config = dict(
    num_hidden_layers=19,
    intermediate_size=768,
    rope_fraction=0.5,
    init_std_qkv=0.0228,
    optimizer='cautious_adamw',
    learning_rate=0.00182,
    decay_fraction=0.63,
)
Each number is 500 + 50 x the weight over the matrix's rms, rounded and kept within 0 to 999. Layers, rows and columns count from 0. Numbers have three digits each.

# up: layer 9 MLP up, 768x128, rms 0.0788, rows 262-361, columns 0-63
# down: layer 9 MLP down (transposed), 768x128, rms 0.0754, rows 262-361, columns 0-63
up262:474516456506426490565518467497416515520498503523574495532616490664508495476456573571513474445535476515518510436533570479513509583488484544442482482497600517405524497565448598461494423513475506
down262:455548412479470462505524525507488549495524538517562550509577491531488512524534618546589542477508476493508519412485562568496543502523553529558509417497535491444420437572464540534512568507475402
up263:479527521485487504455493437492427530413439488518479499542639490552485527598446527442453592560516447530622466477550502522484525449455582504549533556537452420473531480496457539414472484509527493
down263:454469496449488488494476491553511510528477520529516424576487464551445514504484491524505450511471462545441451592527510551472428491414474495403531518478515463508457549444525470501511513463508524
up264:466514550518456415537460536501466509503509476470595464501461535520436518478364493477526545411488471610484532489470465519429491482446507457502526538484535501413490473612480501503438526521520428
down264:501563591550519527506499497516486482506556461448537524501527531523507418418591474472499440494554499476479506515465494503552499369585433512468458512522529481525517443472534443420498466491540498
up265:462418496478433477529533494570550487483364495620564506517587510505562461535514420477477510375622435579497472480437509389506570551514455424466351493499467445489552472431501462502492511521561566
down265:515457433457522461422464421490498535525361442549577568505548391570480514562478525446559517610601420530446565537487471523467448460515453523441536417464492495504490544459548547636484506491492592
up266:481576514512492479581469457548526515455486470480491525541532430542552486518478529510510491543518396502568496452566475473471465509491481490496449405562501511494490506540392567498444554544503527
down266:604462496484476470594537485512454462454503498416536506498453542474502481496485466491483501475489485455514524512511557515437483545487512464515468446471472481452483475584469538488458481515499507
up267:483489502513480503509507489495483520487493481512494491516515511523500514534488486504498508468492489500498486487498494475501527512471507497484471504503503486491490513499493507521504489500519502
down267:506488500494495523505511510501468494515517523478509478487495503508518482526499472504484495500500505483494524521533494500476530504519486518505507503482476513502495505507495497522517517518514489
up268:426561573524520508580456489473414593540514483584541419460513516435517464563486555528592466447435475508444561504540484375529506519469487455490495491538523493464464524561378564478441433497483521
down268:534512510544551472493495437501487507461577450491566454619509493513474562456559425437531332506524462502503464531496454571456605410527562422505553454543485525516536398407522405515400476520519427
up269:428436388534554544535490460496497542553407526492549452471513472511479654524458559538638465454603481585521471455351439475489409466447515497498510512597524479431460478597525559492523521489494568
down269:506457373546617441507414525521527492521577488536509466494496563494498403509518457535492534612445552433458376518452445462559479426503413464551647513499448490479506405424498553575422500455572487
up270:501489498593501510500498450552436408490535526546568552597497436646602546655495455574483532550594484537504406483396465480411496497466492547509492539608406470528499493473474521428475464557522428
down270:438481540395477519480472549496505445436475486468510480456575527378555526590458455575451543561522511479524519444479567522487518493436557515468467488468429514364518598444522389416512425382445479
up271:570404562447548436499488377554438512477486513558592478445532521536542589499477546578467543447510490494522523524416446469519555492463555427422511541460436471509473537617482442393524455474577587
down271:587428528565522493491498580478511444544468592500501504557441467456474539429432549523449505451499488512419564551441530470541417509514471549490433411432343403549555519500445540495534494417511465
up272:363584447522412583497450447557491504503586449571538488572435501524482413479431467484537526591483496584484499544456536555414586492497528521538527500476440419472505472532544594521456509471439394
down272:583589466488554489503485473489539510460532577508434557458572568420495418473502472429532416577550474490571498541506509567463507557557524412425577489502428491551495485523509458432525476576460476
up273:513475525512483471586404460460453557513422552543633435495503510543553429607475444421562532421530343480565609430422499460384558516529541534556454537472407413401453483516545559517519457476506488
down273:539483491513474437511449475496482535443463466397406603546513543557472511533533469419456570399584526435584492440564432585476516443461511543509446553497445542423427525410465507515536503469569486
up274:494446459473442461520482495533518573490428490525493510515469442490453482581462447571501521452489459522519533507453490468455612564455535413566544562489552541499539465517509448505522538480624448
down274:457494494519567554484535502442496460434528553447452506520544480431485480487535472475458419501530574504515411556468575459568446517505453592491490484518511428511511487508471496526528406487551476
up275:450506465425404536468446416542431528525544493478398506493476436487389570469460580466412547457504452609468367544402498398476511506517498499486511541541511608501544514466439566474514521444440440
down275:540371543489492421519488564552498563470563523426572551487558457506505550589559486457499520634441411443502489531488496536499490514560444472546589441453557446509486486486451341414498521456562481
up276:614485490463497405543456425528519448417500497568489554466431448547566481519526504585518528445491454594506454530470593452481483533477467483458502455504454428466512513639508598492411515503480523
down276:431592486546492529496517526465504543515532490469575478467555566514519404460458444542463415389479504537543512495504496542503535457431533518517528494605448407544458562423584467488472511599448481
up277:489499495496492505502494499508497507507490490504513489520508491508498498502487503505504505492504486512514503486493503488489507513486510497494494503508502500485505510504502493495492498508513504
down277:501488487507501497503500522508512496503518485495511507498503505490507501500505501504500489501515511514492495505506490506504503504507498507491502497508502510508494500488496502497504500502498504
up278:409444592520425511628522437530471585517440481520558485497582503491493474511475504525606495506390505591449438415462428499560402522500548503486462523518542519556570527465481605597488496447528469
down278:469478459534433498445461456578438515384536501423478481560591624388470524552486527474463458529465461599478431454424559514425498351518522569557495452413460525514452407458576449400595495608520549
up279:403493574540453516517527527476389522452533536518580480575503440475474524546495495521548540482422470549520471492539487429518488460566512360540451463434552537558529573441523566455463623564448444
down279:584518576507510593473430467523448477454544555498534591493475504447434514477460492432548562438551505562483543426505503529515468442495426458503484551548554548457489409494516547466482377472443459
up280:474477479474552528530496471559506501536493475601515479479453486524436556472457496446411504598487491524541463453499425509528582572561466432494515476527464509388432651593567566559517463478566460
down280:466505480492505450543522502504478533472512497558500510596502477521497543453559602467506460533569554485511561462423505551428477615547532613459514472509565496496464394523505567494569531517421534
up281:531429424476484470555453426577468500575375430450512508503471444582499498560382469598466472519452381560490561450641434471417448529445539504494388545599494471522433517469429551483417571546485495
down281:476598478624470390574430458417435448459481480468543420497488476439506460529489505481474598547567523486468507508418545471547469422461408414410432516526480469511451486442472458514577559417507498
up282:489469492517449565498473411508474409465486477497514477461460493481507476514433434544485524432539508631586513493550510442471522565504593381534493593526521542381467462493523483423466447511508491
down282:527500488457499568572463541538464503537473524595522397569456474572505545467558485440505445632538484530531422451497459563519435508533444500501542465473511448430510485398509539513493480449525557
up283:496514475408496491498491475473548476541427459538537511621659528521516550627506475527562498581458469517463402457479489496450492579568497425427482475544551430475572537570517567541413476501624536
down283:466476490492468536516551433559483422548558506486470539514557513470464512514448454633444561392382533583445497390564436476511529496647579513529521560518503450552490514460422395548478565503496516
up284:469492480516427525549461531481513455547473503573518495524525495494579526451488578488613490512511509564509509506503531443374520500541492519532456446505530452460552528513531412442476533552579495
down284:456495463509466491532459428437600566441506588564515434562505432480467505466448505483440509419443533578526490490571443492471451474578572568536564512487545515502488545539523524470408434565439544
up285:568446457431509480475467491589485441559526410571592439543555456608513489592516420522531537488453340498500504534396505497517471488452508540545585597517546468457499435559511509540470476509449438
down285:575563580412576443535542486560523550503487545544521491514452511466473506422444505391491541572475516529531474524448496582493469446470405481426476540441469514507507483445528482495479483531389551
up286:436527560399362484460419404496413469480505455458508394510494444516474515623513466490558497527560469489550429487510456508477647588512477517496453476497549531563547653449378533474462486454480443
down286:535506486460537456480530514415537477450548494448468438578491424470493492431349446538516484471493444474532524467503474541482481440583518430449546551499375515393504549538550489350479560614528548
up287:535525504520474382546397464467514511572535378545497419410552470518459559551456533545501560560423436528441524404543514547471571527508469485422524479409622541440492591467515496565456452464451544
down287:480503513524499511591472493420412497547465558506524651534561508522473551571378476530476434467594481535459462492620455518498440519492391553588550451531573460628513457526563519488561602570566559
up288:482393538499413519453508491446491485591454500558514462598569510507429519441534510528516517454568421548457469545333534413516567533377510484539452478568575493422488451497476540488479511464540522
down288:520517480538505430612398517523513481471532545514367529535409459471470468572521560473463467536547441521452544464506470465465419550477503453486557504506606559483517559435487404568490503493527507
up289:500494497498434470413432484595404487580449521468570393526466537513547491467488499482531457502489470524579516437523520567442500606443509460436528496468577437520534482546433507492448429529518502
down289:425476583513517480551445428384606575467533556508449547536595490536454493567515522406467547535533600451519458535569492448502541476547422477465561575464412476521517487493434526568494534453484509
up290:516494483567413488441514525583548440510538395480569466463492448496542488492417475585630439479536475561495559459471487490508473534458518461578399449562473497498406497500444443498442497484527484
down290:544438542519464507454458587523455528521527533463535579473471445384596512538517481475528442379498489526550549550475538621488486473529460498588496491443524543466476512506454442516400481490522458
up291:548478496451511599555548528561547522506489451477499505456471521555424437498431507543510567520511457481616528433499458539395503565488532493491474392470479523451449518634565530420480466509502484
down291:454525418479531498489516514476415439565587522566511392463441445492468474540532552489487405461475452410430496509525473485496484476577539558527489506496544436508480440471474471488438435463510561
up292:484474506565500496505382558576445436494501413584510445475478401551482455558485506488543439505568478571456471529504431479445570518521544467546406441546517472482503472527475495552565483605547533
down292:413533497512478583483498497555509502445429452532529558551481564522483561585580485395468391605475536529396541564577407499551525563601535460423535600529501508519420583554501418501622444525457551
up293:449517503459452459557515467603438524550475586548530433479524500534473484544455530547555537424557474512528439476472494492503543456531622397471387453527577528381528512614533501377455526508522542
down293:500525491524585416560544554528571456405510482569406499391463477517571423434582538453474404463493401402493496572498543515424479433539610500458474502528549642484488375511548470402447591488471604
up294:564480557536459469503348448504487491502506535581469511544475457480425531562517522509503463499504426542624565469544560434476512557514455539427526515509593437415507519489548479474360471535492457
down294:495481492493428502510565527627454547573512447527419621435537450433473504524435537449444499476418447493482470518530403481527462464492511484453575470497549462504591464489608441441419558478507459
up295:443486521542618474584494509535537480530528494574523527488525482553525527496449564570500470468483451544496457518512523464499463485542548439501463499517519479526509504566537509528443492528465459
down295:463480442461517417518509464528573544491455432506515529509565499484545553510449507468564531462518463477511508494505509553515522534465465479563449421502585475477495487513517514493450451457524416
up296:544445600532559511586572542507630609552561505441534440552567458575594555473490533498542489400422483534487520484505550466489529477414541441386498528520482541523413527474458488417397508549579520
down296:455505500472432472513494452506465431572553467529524535396401467498510461514453533411524496512516503540512482534495467368453578558429512515524513487415495545582487444417498515402507374557554511
up297:483461516495467505528442503536458565504386427569538413425625506526513378476469532507519523557507509506471580522464572504474578597423576481514410514477510517508522464524555456536517544520490439
down297:428549477509436481481505407421516547589496532489551565471542549524405394508492444499496499592562504553476485523504464559437522527481534570570442484485556428563555442483558503654443471529502533
up298:548552512533537452492485511563494503564552480466542409524522479575520514534470557553447475422406460527528501447565524581529487514488561510529522512442449506459535484481453439423430540522517456
down298:455513514414451468420532577397551498457513562494468515500472528532455442501462431461486467538441628455494478599509442411498588487424473596510453443525423603452407462507466539479541429483510463
up299:479480507495440467565526558578463447490411392520553437477416519510360502534366510514493545491463485505521539512437491537440508554427486385518497470469461489478536509597549480487484514525490468
down299:516559440557537536403559516437498433537487528509513495480494503460500528510479502521512453523472455461442480540582583556589339456558533581511549478602527434503541513484435502474518460416472565
up300:496464485518497453544524512595468595525536428561560535560575421499459471512511520557540513521462506473494452438505479500460450470539589452388547458443556519552504516472491493464415530555490418
down300:560463551616462518590536474513455461504387452428589595500541512568464493570481493529491518497492490444521520515542493447501569561573514523489514571478483500432503542485489495489540496544457492
up301:323563451398474443542455413476559530565505541505491528409511501552466621551388538540543533482439421587524535499485434554441563567522467473457491446524569428516510482470501481446433474578528425
down301:474522319535467387503509429424604452537563522413414523523485575467480565605521473517419516477423452505493495509534562426455531503541465441510521456567450567533519586635550525457460428528502498
up302:469453568542501446528445481489472620479570564502506436573485467536556547476377506407481558548414485521457546474531490496443481526431621334494365526513423622512498481558538457537519549513510481
down302:536555430454481539453601545473493357547509499445521540508588504382460512616562503470528424477485434508509456506588529546566492455482468520537557501514520424526512505440431502554428504474498538
up303:555510560444538494519441512468516503569468462439566479563539495594544475459514464556490536449528486598490504449402472484371544526488450522560529547502558478594461513461553493566405587551516496
down303:578503456501511521503495463556514605543491597455530574508439530459515610444543505501416506512492483467497495513453443551587535481451479426504561467532526443524398530505446532514439406490473429
up304:534483407494435541576468450465482547504555490466504507580556495553540531499551565537469583519402506516453406449484459465588478547454563492470475527529511540440467504559514440517516447524534441
down304:449520500408470610490491457413513487413521551551524443514442476523498448471439499465439508502548503549536454452499463483551565506412545453501462485474427559520537495604549514566508475412556460
up305:487527542513558527592440506546571539590423549490522514514418456489595471583469438556547579514504489498521543551527454402453617518456520416477426460446511577388512627533562501350519461469494585
down305:462607580538553537573539550520579550475454487443441442434369489430594633589527501442448492497531454482467556443385550517501503456547462474577446433429580586459510458504490524441569486465432500
up306:546498442547458504584523511521441578514448557519504495547454500563523536445506596578560536607494483496480401359464590547539513531537483417517449452484603519515526493519408615521482526512645575
down306:509591548505474537548497495560419461498475455519550507490393514550497451461490490542434449434519529478491403549504451462473465453554521574564458329552502493487518410601500525468397501574515497
up307:396485411511453446463469466478520485470532452468498508503470374483445471496454487538553471568517436531437536513506535548528516517448432495548545467555588492545591486411399512550467456543491494
down307:545563517534557454503456457469454510459501516555491522586473567488510437495537548527536439429526507414558428451526479607477496459545606551524447513458413541519461554492595464471512466475439489
up308:501461467501566467564494415563434511583477489642591479540600513526500470518500429564422520429479482519514437471481470516442516471512573396537419494521489550548424492428481622437479523509500483
down308:452488502460418493438466513455482451481535498537407466519529478468501577485511457521554569537528545569471528530449586495444604526499562485575542497381527540479527511523482592582482468530562416
up309:492466518461514487437437323474452598507571518508551557575571400486449465477439565561583492551544469528639448486520525422428534450491552437512561537504485540590522555471501549520417378586552493
down309:560415597506470482464561436462445466589496629483474519447466519519469564452385501547468518540443501513505421468546474430495537534499517540466450471540498515514365580505486499512500456539420407
up310:507490469487550510561550504597426528552427523514623501573506497563538410515484499418497508483476453556453538496447464499506568517538555480490517572568448544423437489528539451496429602495497428
down310:478555467489520467442457494516469491510443456466498569503475452477527434536337428443495453430474548493585528478562443398554376559506512449506471384464460573491560547588486517524522481534462417
up311:533460471405525413572546481464566471545483508574486497621512525611553502548485668537439533457565488575625476504486559514428506497526520422412470594443473474449536510447537532433440486431588431
down311:503476527537395457464477566559531508452508441423435438517519431523462593556548471608480445553512468580464612524565567513440494512437505465472540507551454586622511483453487598470524583559494440
up312:441546529442586569565491573510483558449443416537554505546460544563489544493478555519479522519421497481438487408524527424448445423491498409518402370586439562498436519559512438502499518499615479
down312:542525574531429503473519619480600542442437486550425594588411425446477473571566460464484475531551449440554526491508544551456537486493421441601581412515528494475572408558392478475360420442557446
up313:436512485468442527489490488488354588631508491478533505465469441444458518485515481524656569566523496543406462486514495519524522459462534522391417429497516465479454504440408511468441453514529488
down313:496517545391502559441450487522519415533423511496500465497518465518499485519475444538450454587564447561554547526473516459410548588504577473485431492585407549478580507448445552516498587504491493
up314:510422544478532467553490467597559484607560495510503535553513378557553564469503516459531484557478504494506465513502584393534491497462441517541413497601541534492532492519500473522419451448471488
down314:506439484551449446518528488536445583555519497501557477514488567476528480522515462384622403472424446482564490476447509497458513483594425498547522518478637483460536505436519458446498512433543518
up315:473412546452487522515522451499479576539462468569542434516506472503487448576502541469594460562542503487443458458542513478527520476544520477518495560505498563466573462535559488441497454594524499
down315:510475540446426499571522518522401454567566393541467496464602592476508459523565480503545477548536508529522486488554491457455452558469438557532538449472479497515536456493385504523419505473524519
up316:473427457386440496505475494445340488644431486483573474461485448532438495584521502560466448471520517557420538517435465475510524495555481557549373410478589478516514471522419500642484503511516537
down316:492438529545489460440507449473547496475432508585390515471515628551435428548489440427481516519555454569440537446479422512491538440432607469478503515523547492545469492504485526392580429546517503
up317:411472498432561548507403456508484473607467458590534513561455473469490513563526491460572449462541489487489439510549545469468482514498526447526526492554499477489571482463553439464352490507460551
down317:517449439531555415508403462506543499548533584399432586550552430526509481493454493547478414485481456553452425459452460496545463538390587573500470518418484486539536458449486535572427489520550501
up318:475491571447531432501479405498489486510488441551540497480511501474499522469497467543506475477375483597452617393474448479523456516505471505439421534530500488469503580583525456444498570463495492
down318:447476472492562481498487457499439502551549503485459566459468443523476522469519600468487464421498499579545503479483424472528376526508494520491544445545490574578540471496435507462532548524483419
up319:529497462455494506492532533567474499430407497443560424465484457493506526658475501583538436486402457508504501424510445385548582518496553523475463492598519501542448474539430532503538578541497497
down319:498466407539563487513444449451436572506551457483493506601425528475427516520464581393429447508528473446466451466525452541529521501458452488496534475507511558530503474459482534402496419491585514
up320:482497514508502490588509496527512539508504519506521379480509534529549469479479535463500585491526485513622566452539487532434514542482514392481517495465523499393495488558503540415517491500538469
down320:447486450478466583496464502488470577412480491487435475467501528516467605546447536451475590509563444481515538437494526456459554537544469491514517451547511490420450495450437432484545484484530548
up321:502411497540470474549459557578456456557458421514496447464458528544444483521424469526559640587461505590598532538499479518444566569415542499521496516473508490539507476528559448512459640530508414
down321:489471392560537448456480484471490537507517579426511514512599511466514462539473437590560443456452479480502470587560535466540473480545442556517489424565512473497479551489544524496430452493538551
up322:564507457497532580525481456470450505530485496430504459566446490482445612489499505504531511378508418534496402551456474487429447476492468526569401581450508457420499522479525624403432523484528562
down322:523528458521558473511513602449437518565380543557546500480535498460514412440529523466535518575547458481490503408507435472500556606419473467482402460526407500423468451447549453548566536520416577
up323:423570480517488526551474551590407454437465490506457495550526524547484502647430441627460516454527476575472508548456560517522523588513537528542537490546545399378524579516611481441458479600565519
down323:358450585500459466492494493541530489525608548443539509480510544503488587546521465507564494511508465498534472420581461442602609449494438579417454578379503480392484543579575533555584577555466601
up324:566465461532522506623427515454585566602471502455577441510465495537556479470516541525517549445432466486534544526455507449425592562435582410505502453568529464539611496493417624519511542465506501
down324:460378554541530483468464483526515505567506500473422569440580535521425491483446482452511462375504522567404484484499465485492457503483533560484605566454549530437505586562504502503512475550418513
up325:422435371463486513520486456526479667591444506583514417543437452507488530451464544569592512579450474576525586503496463502579585587471475426563347606629487418417499577495562630481516496530558450
down325:434434670436445451467440513581506538505454497456541536472369554538558459580457546434460481508500491540564497476429462471419508383482568572510503550354443537433445484474596396497518532511485509
up326:466398483405442525519416434538371556574426564474546521530567526532516539437483549526511530489574512644490514458494594618540479529537504461600417573530538574430397514573503519626462496572499540
down326:485535526492531465414482522418502481522498520487583462419533538501554430489543527515509520606478501514630453506534465392599463580501548506516648453454413469530582570516397567481464452400558516
up327:485562496476403502532475473518439461474500478508494463501488420589581403498491517540488466463481474573464545418453553490516538533357485449456531462528552512495547529461497535506486491441424471
down327:571562452535619500451484553430545571443538478507564515529472422457416557459413548511457518468478519479544479565555485525537422477532493584523484525482487448453491561530525475489490429510486544
up328:479458558507503522494538465630488453491485432537541495536446433473511472459535441555649511478498413577484445503527500510504580494420487364553482473475541577499436466522423522589469641537422500
down328:537557560382504466519459534411536503532539544452588438438492512508448565549498548498487412487444542511431572481521491518605463498500421445570478622579461454478579599503488525556471420421525534
up329:500522476452426487445432479547540432527431463572558477500557491500601450481526505490456484476588461506528548583451502531546479464504605546490473533466561490494474611494501457436477524507462467
down329:532500441450477544467418480510482465470588442536558486570459425450439507528510403559521598501565530503470482462469523422520522487475513410471466510526433416522455559506484471477542472485522521
up330:546482531481493497525383485589476456474502540556566428515491430472514494501439559396467604507470489595514448392390627490542594532459439501522575465498606536552559503475518544614475567495600462
down330:506585360559501547529603436534512497481432484485456478415508525475483415442487607577353486526489436556473405424561598485539549464554473522475472555505573458440539585443471446471485408468443542
up331:534522502411495509492480500592519506533498518499511506431488482549423518549459515534436566449600338483530522483554519508499431483407544402450517499583430447508405498477509491471380570518502442
down331:505528575538530592492407486477460504479564487493499430521575436598474470523488495530445404463527442520440448451515445531434450542385536472568497487544451506486472550563441563479619533589488459
up332:457470513419558453498514397483509456481418499466530410537492516552456407503414487582563458518480445529526435472526488509434514562488565547438485544518629408414447485483446521576509453489554463
down332:543463514497546504512483492535467536467562495450471463455528604496461565500539486440541534553503538421501504545517422604490479482470539439527452479527460560625537511488516471399569457546426535
up333:402529486481518464556488479502544473519451441497511442557491423543520588538472493522484482423467468502445553479433513536505539487545499525523465498457507512511461493533462508589493462438447502
down333:534492476484526514503530536440480548463516620466471495436490502459448493521492486505478550441494474433496546658542452459516562478477455506452545536425511535473519424490521467521546446440476585
up334:431534474472536525447617509488552638473527541513537447594504409578489470479379580519521605562424494506492439507507553399486544522410561524451466481589555516488427562497532573482476587503545471
down334:566471418556602544448528564538355522527417433534472442530526544471456548516437565519470434532427340516475388531587464547361441514494469442396537449440606486495535539493536462379516449561471504
up335:375546469452574457513450528461568536496429527520542457492504466518459528559513574547586643531542465532551461463411520463535560602423660439463475523438439553477470525475512430572412468491600411
down335:469551414505458523478489511428523427544497484560593546514560445503419433536570492575577608510468546400544516569535552504670502526568481580484474516489425487524424534416446465466476475480472548
up336:490429462435570511565472507547528418574420497586620399622472535529482551485449515451407527484533499523505445462426519367492618579537599619532469447464501589482519512478503530516452430416529479
down336:549470565464485452458507441457485569429488582614384509536407419566447534557441544505421413449584515466487495507481414560507578522501515532492498435496476531538519397499598555462611433564528433
up337:497567468558470533532494556466512534519489516439528509441552492470540537538487474579603616510551464487556528387556539450504447535490497506471531468633566480505456545531397535548451476559550560
down337:530520503466483499489556528477504428435545526526504460495456482423524497472526495480512375532485463428570524524461538451654372493522510427488514526511487489458521505473437449476478450523459424
up338:587450448511483544601380521493499527546524456450483498492591566486522464478496571611588609504553454499506584474510595484526562487437613457583509542565568489507532496517527556477498492463603457
down338:467576530501510483558463454588440454459477489366473489533470545545481486467498513490502456476505543568459496514499474506504421471528499441507513550440476542499507507516527542547559507497424455
up339:491455494403494505474544386483451469486497406437564443495604401562540513492502639491488499484504484508536457470453469480510533560511508543364553496521601442445427528451548466478504550656453501
down339:364535515420569452563574529486576401487450503449526427516452477560520501505501371476494501452487504537532541536589524526377479488535490559541518483528501526577546536530496439479440439469530484
up340:518534490463426543652473522520549578537566505458546476489543482533554412632469494574475511539415384512494515435562443453482459522515545585488470424549485600541459614533478486473465528619549362
down340:448520535504538497537537501509497480526595505480335615529479493456510469436454564478565511583479498417475400500570512433495544606527395549528407456474464599459403449455559457455483521499521459
up341:486390448455521574446471541584441525534403517575539562521475447600605546527447499492591532496417496502622472495544518460452491532504472538560512517486576481478460504568512444536480450461544585
down341:520635489501546466537484567476436372550500541491531508501381544463471479453538443529534448537447441489497517523527502618580469608464508469482501559446549552515506527578434464644515541509481447
up342:463460426509513569422482452501426460488511486542632546524533538543491514563488492494494499385424489544452469444406425458490460546516470607486509524570524451458497533577435542538509467484507473
down342:518417379459532371499540525507533371484475490494530510484448498539542449501485531422549534388575472402568595539474492554521411517490490414521548466442506503575568413524503639555476439467530428
up343:526404500419538507466509543607464565521505442483464490557602483580516511532480474438560590464435475509670491418457560463523553660499593478545524497499493557455480528517575490462454538432504485
down343:494450430542532459484537474460533468524450586496557439497432618436454547542533539520549535531548506438437607525567457472418466494445526509423536570533518533467491464509471548457531474479474644
up344:567493520434517439510431499477517472536522503488562446578488465556466522516520514496528600451460527500457463490402537446505501495528465498517488484580571497456531514556546456485477563561580480
down344:445467361550451474522517494531554522542481438519513533432541499428476480535510495514524368524431463399478604639590483507533543437432487575482386526500496507510444520523452494435461426511520506
up345:459532462392626520480507525620468515625489488469638462450403407589428487475483553548572552484533486653495451447449441548491521438538575510491515496424578525510555456471534471571450509552559438
down345:502481551595454492581458508428434468522544560528607557547376581513460491521483505452592458549566603463500488471397472493418634478492471469474511486559444476498506491525415559497489454364534596
up346:492437463545554483518373476664500502563362493500464447498474427533481500531389466560491472448511517596542474384548463490357541532394544444506414442511410561488458515506486510557475503550572418
down346:519475636563495440536524515423522566478481531525434486563448507542517517491479541447505425622490539503483503447510485467570449479457599567508504501485549584526469505542551542519528546560500494
up347:516513545439430363532485490504546563436517505523499525508547476543480508468433474466471380440521437558464529458589518431405560570521432507450419529427426530494488481437512507510493461578472453
down347:462518558531518472580459512422522410558503564469504443479449516462543508444483472467451526469429469475441502590530494488569527437561564543452452542551503475492403456435434511563444538467496468
up348:442487409466472543523525535519525526499471500509641498547387545555579430438456497431492561490476524634485427470535483496445480572455561476538422430529530501506492479623452489517470503512522519
down348:473562452378522609574493490480529595524429565517330546478516539508369499466516620589428485535408540495509471401453477492538475435387504561550560492575406417576555428591477480588568480414489488
up349:443455464518472424432414523605497481495530456548559462531479523532485412521408472506549490523484467578558547467503537505483419484412529513603477583511451507501393526574554465488418557466514457
down349:416491498567449493443447615487507584528536461496489534518487475459567502534464511482459375547532418496489455532502489511532403478566540524585435532515556437488533513559576430461475437491464514
up350:374481575506446538537464539455515491484524429544615428545416519524372471550470494539444527582490464570376556454438590421481526546500581539507448456523542438519466527563527485614521513500559457
down350:504533549570540407410526618522516457411465502553375494565428474484416394591521462406410527543538452498436506491554504468517532516446500581470401445475530445483585455495479460551513493422524445
up351:466438543482446466539483475455447525560494576549499499555517441580537544399471525519438507460480474489600525441391536461423418512496472549422485506516511611513487509472494427515501506523596448
down351:429497464557510525516443445510489479583535435486515514553437551524514530580507462471475496486489473570474586476533524450504540573493561515578375457528532433499407506528505512460477530497449407
up352:500342595538496472503465486549447588502385489537449522499596503550581506448499515557494570514456455621524542422546443479544566597521482463515534508597531431520608530482452625594514521562555475
down352:548587514446458575465435480397511391507407535468470505560522546428565528615559555488534584492529520538532561541442581562489465501445432535439388603499436621481554545450435508426531506442581461
up353:550463500502460545551450524518580499483487530478546472560402456570623535603505524466492419473497509532472509462519527495494504506467464517555588625524515456480542531472545610559410472480468439
down353:528383443412570472475473457411462458373419451459488460495530534430484499471450587490589606479436503538551593508461546564522519456490509501527325503507546497503435598423489466546495538569562505
up354:527450511468408581572495487498479511624392451603461537387470459507421519508510466541604603510536461503471465489494519418503481438505470566552406484634607594550411521438393501554450503562472494
down354:542581544450462518561436424526472501421567577565544599396494489488571509510397491445526445583587533492552409579615415550554399539505462440474536380489577583492524600514535567576481403443454597
up355:419499473519550446579553401473484567442464538531501432537575487494381466560481535470484530537434484487510527403537468497494563451478554510447479521530569382535467517482517453406477653631589405
down355:387429448548566463504461520486471476451541449552582438532442553526532526413527527429429523546487584433491647492563442454403592491535532475484542515490524472463500443448461546390484399513454438
up356:436475441414451487607520512480548426545476458569490481595561516561484529491487488492421615479453516543453407529467530395502574565476434475461400575505451450431446506532541512608537533491576454
down356:402470528508424426518518555470590461470539488512477621441491482485487500572487458503480447442456481414505433574489496440569615356427452458448516432491382581505434419578513466463467377473508477
up357:540445455520476497581452505564585590604453437496498481594431485500531622573486487552472530492514354544411506506534514518443550491485510544455411525578547484456551589489565504490466512507501511
down357:570453603513563516489511479507495519414528481433533564572502556438535524446412527424442532483415549473543524430459487525441541422544554562520410595472515394371483499461551470503503474476498451
up358:494502496494500497506486497515499504499493493509513499509498490502504504504482502503509504500492488517497495491497503485501506502498508502501498492502506499493495511502499505493483498500500505
down358:498484481506501493507507497501501498498502499492495500495509510498496500508504500496508494499499497497515496506494494502491501498495508494501509493500489515503491464500506503510491495501503503
up359:352455434452478469481471552515477529531347489568478371530513552488465521405442491568552549475498485555515532506495457518444560473433466439504431495471514484516491502517511464517475538379537438
down359:483486488567503504428521557535532439505549499503482492438517515581433450585455568548504486434639521499387469516494472568516492512447498539557469468513393528576434518469496510456496321490546459
up360:523427510444518524473494425512552502513488411480568492415501508470526495508412514568550487444471440518541503534484420507486511435465498590550479587448541566564544485448397620415459624587487474
down360:466428554423514531576468452553474609511508527553540486539465408511525440589432470488528429521543491480515545518595509530496604544485592471586627462534513477523505529496457446549424486501537527
up361:444368558411559477532562477450511473572510549519592532509518510611439545523443590508510436516448494511507415521463553399522545526479577535378483551527542482502507485503506488469445451609516517
down361:425461561618490469488477509515515457502521423568519553509471390506425587528570485506535538427533450417541413489504451447504462475512416550503496455569561508535535523527412465525497628480486516